Each number is 200 + 30 x the weight over its row's rms, rounded and kept within 0 to 999. Layers, rows and columns count from 0. The size before them is the row's rms in percent of the matrix's.

# down: layer 17 MLP down (transposed), 640x160, rms 0.112, rows 628-637, columns 0-159
# up: layer 17 MLP up, 640x160, rms 0.106, rows 629-638, columns 0-159
down628,102,174,169,211,199,243,196,206,215,163,167,180,182,177,259,233,200,257,172,215,195,242,161,248,152,196,181,206,205,249,230,166,227,150,175,213,217,172,198,247,214,211,218,197,250,185,202,172,211,155,260,258,193,205,142,180,201,176,202,236,230,145,207,215,184,225,152,222,144,219,229,217,165,202,162,184,195,213,228,170,188,175,167,265,164,194,208,163,193,159,185,153,207,211,214,187,182,218,168,197,132,177,207,182,224,169,184,182,201,183,257,172,172,138,147,216,209,188,181,235,197,207,219,219,213,182,221,190,197,169,210,160,230,276,207,189,237,212,182,183,177,222,251,214,157,227,216,229,209,209,200,105,154,211,203,193,160,199,208,203,219
up629,098,175,176,166,211,207,198,238,191,224,198,280,244,190,219,172,239,223,201,184,184,226,175,186,166,238,254,207,237,168,182,163,213,186,229,218,210,179,182,165,188,203,181,145,194,189,229,146,214,203,209,157,261,222,224,189,200,203,182,189,217,216,178,174,186,252,230,229,186,190,171,209,235,251,146,179,238,154,197,189,159,178,206,251,176,200,189,212,241,241,190,205,173,215,212,243,190,207,218,201,181,217,158,203,207,183,183,253,198,191,244,217,243,247,215,153,165,239,221,189,204,103,203,227,206,218,280,181,141,184,216,163,180,194,244,242,208,197,221,210,167,192,241,171,236,201,232,165,222,244,188,183,187,199,212,168,211,242,135,189,257
down629,102,176,191,210,223,180,194,273,220,250,199,218,228,253,193,185,154,228,200,141,181,173,251,258,217,197,206,273,203,159,220,168,238,176,200,220,261,192,233,239,224,182,185,182,239,248,230,201,209,160,175,195,165,211,189,206,197,241,198,197,170,274,196,207,219,228,149,220,171,206,188,215,184,213,195,222,258,162,177,199,215,174,193,152,185,206,247,196,229,208,183,213,189,202,157,188,187,204,184,201,221,262,165,219,178,217,167,162,136,174,235,197,232,195,217,178,252,187,171,216,207,244,237,219,212,235,178,242,103,196,200,220,206,237,148,178,251,229,204,220,237,189,215,196,210,245,204,198,221,197,277,198,207,195,214,182,184,199,229,178,191
up630,100,214,184,158,181,148,150,224,206,129,227,215,171,214,219,254,207,199,142,156,235,227,183,174,204,220,158,219,189,206,151,238,183,219,170,251,227,248,177,233,224,205,185,236,191,201,249,177,205,203,205,207,183,178,225,159,189,247,215,214,202,182,191,154,188,171,189,214,219,230,218,201,214,160,194,163,256,218,241,183,224,216,182,221,150,130,187,217,168,171,223,212,167,208,201,172,190,167,172,176,137,175,190,222,259,212,262,160,195,224,200,239,222,242,168,202,228,189,280,199,196,171,217,159,220,192,269,161,205,190,206,178,196,189,219,156,162,166,187,238,148,226,235,214,192,230,180,209,168,183,185,220,222,202,261,174,233,163,221,211,178
down630,103,198,168,244,214,213,177,224,174,200,248,230,204,147,207,205,172,235,227,201,216,163,199,145,229,184,206,233,201,231,200,195,210,221,163,209,197,205,190,175,274,172,155,162,186,184,164,246,175,267,229,167,183,156,242,165,171,160,179,165,170,212,210,218,142,220,172,195,166,205,197,238,224,142,185,201,194,225,166,228,165,198,178,169,160,177,182,168,274,137,127,180,222,174,159,194,174,170,215,169,199,227,202,119,193,204,193,247,205,185,236,202,223,186,246,180,164,247,166,188,219,202,250,193,183,205,209,195,205,218,172,222,180,242,165,192,183,229,198,226,194,164,235,243,207,225,204,199,175,194,165,204,145,186,207,180,195,252,177,182,144
up631,089,207,241,190,214,191,217,228,244,200,207,219,156,199,167,186,211,267,241,190,174,167,182,124,198,171,161,220,196,217,189,120,235,205,190,246,214,169,175,251,193,218,219,172,176,201,219,195,223,201,219,189,197,178,234,240,231,195,185,267,174,247,86,123,217,171,207,165,204,227,224,225,230,162,233,187,226,215,223,210,158,199,205,225,194,225,268,200,235,165,164,154,188,209,196,240,209,207,205,210,201,209,202,197,239,214,183,196,236,173,243,203,252,156,241,229,173,205,204,221,182,194,216,157,206,179,227,176,192,166,215,212,163,289,225,199,202,195,219,178,179,234,224,183,203,220,188,211,221,189,208,167,216,239,211,163,237,170,218,180,246
down631,090,235,252,198,194,183,185,204,213,185,172,168,202,225,243,212,226,130,133,234,209,195,212,254,225,187,210,157,161,202,168,241,190,188,254,198,231,274,213,218,192,192,222,218,242,237,174,179,207,181,218,223,223,207,242,209,162,188,216,172,188,216,219,226,210,201,166,200,188,158,160,194,151,236,156,209,136,146,168,184,232,233,219,157,233,200,212,230,206,186,204,180,229,184,231,148,203,214,225,168,232,194,213,196,183,234,257,209,188,195,169,198,145,235,230,214,197,163,229,219,177,192,208,198,177,243,123,221,214,220,228,249,181,178,229,222,236,180,214,216,256,182,209,152,172,196,211,222,178,217,199,279,169,123,188,206,210,181,155,177,179
up632,102,225,215,195,203,180,167,251,220,188,238,206,136,151,198,200,270,201,172,178,148,172,229,209,155,216,213,184,244,220,167,207,208,267,192,236,223,223,154,227,214,138,203,172,193,170,201,201,194,177,183,180,198,175,180,168,251,208,167,171,172,193,140,113,205,176,143,152,178,198,207,262,215,225,177,155,220,178,202,174,166,247,173,212,145,188,251,211,213,196,211,176,131,260,206,209,185,168,177,193,177,195,220,188,187,220,219,193,238,201,228,189,241,167,188,193,240,190,230,222,180,194,211,169,207,223,231,208,156,184,224,180,182,195,198,223,223,223,181,201,180,203,274,221,215,243,188,161,164,269,199,232,222,233,217,204,201,197,244,207,167
down632,108,182,217,225,182,201,224,198,206,234,178,157,187,229,198,196,249,161,173,221,218,202,165,237,183,236,185,222,174,205,188,218,250,205,179,220,151,204,253,217,228,276,179,178,178,171,184,208,160,196,212,216,175,204,239,174,202,232,256,238,201,252,182,227,167,202,208,155,200,136,204,215,254,222,219,236,230,230,166,215,200,240,188,224,233,170,187,216,189,155,157,145,196,178,254,241,219,221,216,195,163,192,225,142,188,243,239,274,141,190,178,198,149,235,236,219,140,191,172,192,239,242,189,180,194,183,194,216,208,183,227,235,185,233,258,201,211,202,202,209,244,171,209,190,187,193,191,174,160,153,183,231,229,215,131,235,156,173,212,173,219
up633,101,192,142,146,220,276,165,278,207,175,238,218,172,187,194,146,228,206,215,204,196,164,195,191,190,191,205,210,254,224,178,193,207,151,180,201,201,217,220,191,243,221,255,159,163,181,177,157,160,176,179,220,204,241,218,265,243,214,194,160,190,228,230,204,203,172,243,188,181,163,215,182,173,173,165,220,189,220,220,145,217,204,177,246,169,190,220,193,175,219,155,210,195,173,209,190,212,210,203,244,190,196,227,215,268,181,228,157,206,268,209,203,172,158,203,190,196,227,214,220,202,226,226,181,132,142,221,193,208,189,227,180,136,199,232,216,263,197,189,180,226,198,255,221,153,248,213,220,197,237,200,201,245,233,212,251,192,186,152,227,213
down633,095,160,203,244,209,230,172,226,188,203,214,187,212,194,240,194,210,210,172,188,196,260,179,197,183,206,228,211,130,158,195,202,177,195,177,200,186,181,176,171,165,177,268,181,260,163,220,194,238,162,224,183,205,222,204,202,143,161,206,223,117,273,242,216,180,287,190,156,203,208,168,211,212,147,243,214,127,166,165,190,212,187,204,220,201,239,233,184,200,180,183,176,183,176,237,201,200,223,180,131,189,193,190,218,164,186,144,222,183,148,199,190,221,186,214,201,244,239,194,211,228,216,154,187,216,202,171,213,197,177,210,246,226,194,242,194,186,208,217,211,229,208,174,263,216,168,214,174,207,161,162,163,204,200,178,108,178,215,224,214,196
up634,092,223,268,187,158,222,212,172,231,250,208,284,183,203,183,234,255,243,209,198,203,171,144,145,167,220,250,230,257,214,201,230,184,223,183,200,180,163,187,232,227,224,246,168,184,147,179,207,235,177,157,247,156,213,206,216,185,188,195,218,160,203,173,215,213,199,194,159,196,183,168,191,236,210,167,258,257,153,213,190,233,143,181,205,176,202,195,208,159,168,148,197,125,161,208,181,217,184,186,248,158,197,211,198,181,192,202,234,206,192,224,199,251,234,228,141,206,194,183,199,193,231,178,135,238,186,209,212,215,165,163,237,172,222,235,237,183,156,225,189,179,227,194,174,173,217,185,206,182,192,165,197,224,212,196,180,201,156,153,184,175
down634,093,193,228,212,211,208,235,178,272,192,206,175,225,242,207,184,180,199,163,235,280,232,193,224,218,167,226,137,201,184,229,141,174,191,219,158,131,233,202,223,194,181,228,223,211,237,277,233,245,186,193,228,271,272,217,207,215,210,203,159,235,157,176,200,238,224,133,187,184,178,228,201,204,225,202,223,201,198,226,249,202,184,193,150,216,184,212,244,229,245,224,202,188,155,181,182,134,218,161,174,195,145,227,237,175,192,249,232,168,193,202,194,225,217,187,216,184,210,210,246,205,169,211,220,179,224,166,163,163,162,221,190,205,194,175,212,241,225,227,197,194,210,223,212,213,168,213,200,264,127,203,185,174,181,194,206,223,214,220,200,188
up635,101,258,189,155,217,195,186,245,223,203,174,190,208,201,239,182,195,247,159,237,164,137,219,221,235,190,157,149,236,209,212,138,192,151,165,235,170,204,253,258,256,214,233,174,158,240,221,191,203,186,159,188,190,198,158,246,200,202,213,205,202,203,225,224,172,200,212,230,251,169,217,168,254,194,184,218,199,165,215,206,252,149,204,145,160,226,208,194,222,193,211,173,222,176,191,255,181,220,151,215,215,174,222,219,222,214,214,187,234,179,179,180,172,210,204,237,217,206,190,251,168,180,204,216,169,142,225,253,196,123,196,212,190,185,230,152,185,221,199,268,197,226,202,177,191,228,195,236,167,272,191,205,204,197,205,183,137,223,198,170,203
down635,094,207,218,220,150,205,226,246,242,187,186,237,259,207,230,197,217,203,253,198,195,212,196,228,199,227,206,209,183,224,189,216,188,169,176,165,195,181,197,170,172,192,191,213,161,215,246,181,169,188,245,193,184,215,208,199,220,205,228,228,172,237,223,130,221,185,199,235,193,239,182,233,201,186,225,168,80,212,168,266,208,164,196,239,225,185,204,169,174,201,161,191,163,213,215,207,230,185,210,182,166,214,182,227,168,148,170,184,195,166,209,211,192,193,216,160,205,178,215,198,218,212,195,215,243,228,227,158,228,207,146,183,173,180,179,190,227,207,178,146,230,212,214,184,183,188,209,217,243,189,195,38,238,221,246,185,188,178,230,212,182
up636,096,215,187,147,185,124,220,229,189,173,245,182,239,132,197,176,244,200,192,136,207,165,163,230,183,201,236,206,192,194,239,147,218,218,180,250,156,155,188,144,219,187,183,205,210,217,225,183,249,185,224,209,169,218,157,214,190,177,181,257,151,185,230,203,214,217,180,202,190,254,201,191,206,207,203,254,210,191,203,215,201,174,176,189,201,227,148,196,193,178,194,233,170,159,243,219,233,145,227,273,142,180,158,193,184,221,198,181,217,166,228,148,194,201,261,236,251,216,161,191,197,172,194,182,170,205,243,160,171,188,205,166,265,182,158,212,200,203,191,223,180,180,210,208,202,247,207,239,194,262,228,217,171,222,220,178,198,204,176,153,166
down636,088,183,155,181,218,176,203,182,213,230,241,175,120,198,168,242,204,192,217,236,170,207,215,189,238,191,248,162,182,205,199,208,206,188,262,235,170,219,147,162,186,205,185,210,202,191,226,218,232,200,223,209,218,148,243,180,180,251,151,192,149,206,250,164,192,191,213,215,221,254,185,174,171,179,157,175,159,186,226,221,180,200,226,186,208,212,259,168,262,225,220,170,251,228,155,182,191,203,181,183,200,210,240,200,148,213,256,147,194,237,176,147,205,230,197,208,148,204,206,190,187,187,213,164,173,205,146,204,227,272,169,177,184,266,218,191,201,167,230,190,219,179,182,196,172,175,182,234,160,194,193,147,235,137,199,168,251,205,158,194,200
up637,102,205,227,176,224,218,210,180,210,219,186,188,224,226,206,187,205,204,200,169,186,193,217,147,207,218,224,218,216,159,193,192,203,246,237,215,194,185,193,226,193,248,246,235,255,159,198,228,235,156,227,189,272,247,219,163,154,243,290,183,239,258,193,204,212,210,217,222,207,183,193,127,192,221,226,208,224,213,226,188,159,231,244,184,212,198,215,226,203,210,191,174,93,217,175,181,253,244,218,186,208,171,245,197,184,211,240,205,185,212,155,198,230,225,154,209,222,213,253,167,207,253,222,164,209,167,192,206,203,189,217,131,236,197,202,196,207,231,193,270,266,197,228,174,236,170,198,174,150,187,162,212,235,191,199,163,209,225,197,216,183
down637,106,178,215,223,213,234,214,175,189,200,202,179,222,208,208,261,185,219,170,226,196,152,212,199,158,170,241,231,255,156,158,164,203,210,179,222,188,217,156,204,219,199,257,249,226,245,197,189,134,225,217,202,186,284,223,126,234,182,240,214,129,211,229,196,170,149,194,157,162,178,185,201,194,232,213,208,229,197,193,210,212,196,247,184,187,224,237,236,193,260,228,149,189,212,251,186,161,196,224,153,235,193,226,187,213,198,212,208,227,174,202,187,206,193,224,124,208,195,183,198,208,225,172,202,216,197,228,205,248,177,248,218,218,151,209,182,208,231,261,176,186,189,168,216,221,241,133,192,242,137,243,232,181,200,187,158,213,216,197,190,180
up638,093,215,230,224,307,208,163,200,261,184,197,246,207,166,140,203,197,198,158,137,256,204,201,172,203,179,202,227,195,160,194,166,250,232,144,231,162,140,182,188,166,232,194,175,152,161,191,213,206,193,135,231,228,167,184,216,205,245,234,207,201,247,215,171,149,179,167,158,240,203,224,164,176,190,206,195,207,206,258,184,220,186,220,222,227,204,195,187,214,182,206,172,168,205,208,188,218,231,200,211,176,236,204,192,231,202,210,187,232,189,217,187,165,184,210,252,200,223,195,199,207,216,247,191,185,190,239,191,156,196,197,145,141,189,218,223,196,197,215,244,202,206,256,192,191,238,223,147,184,191,209,198,268,241,245,147,217,176,252,193,230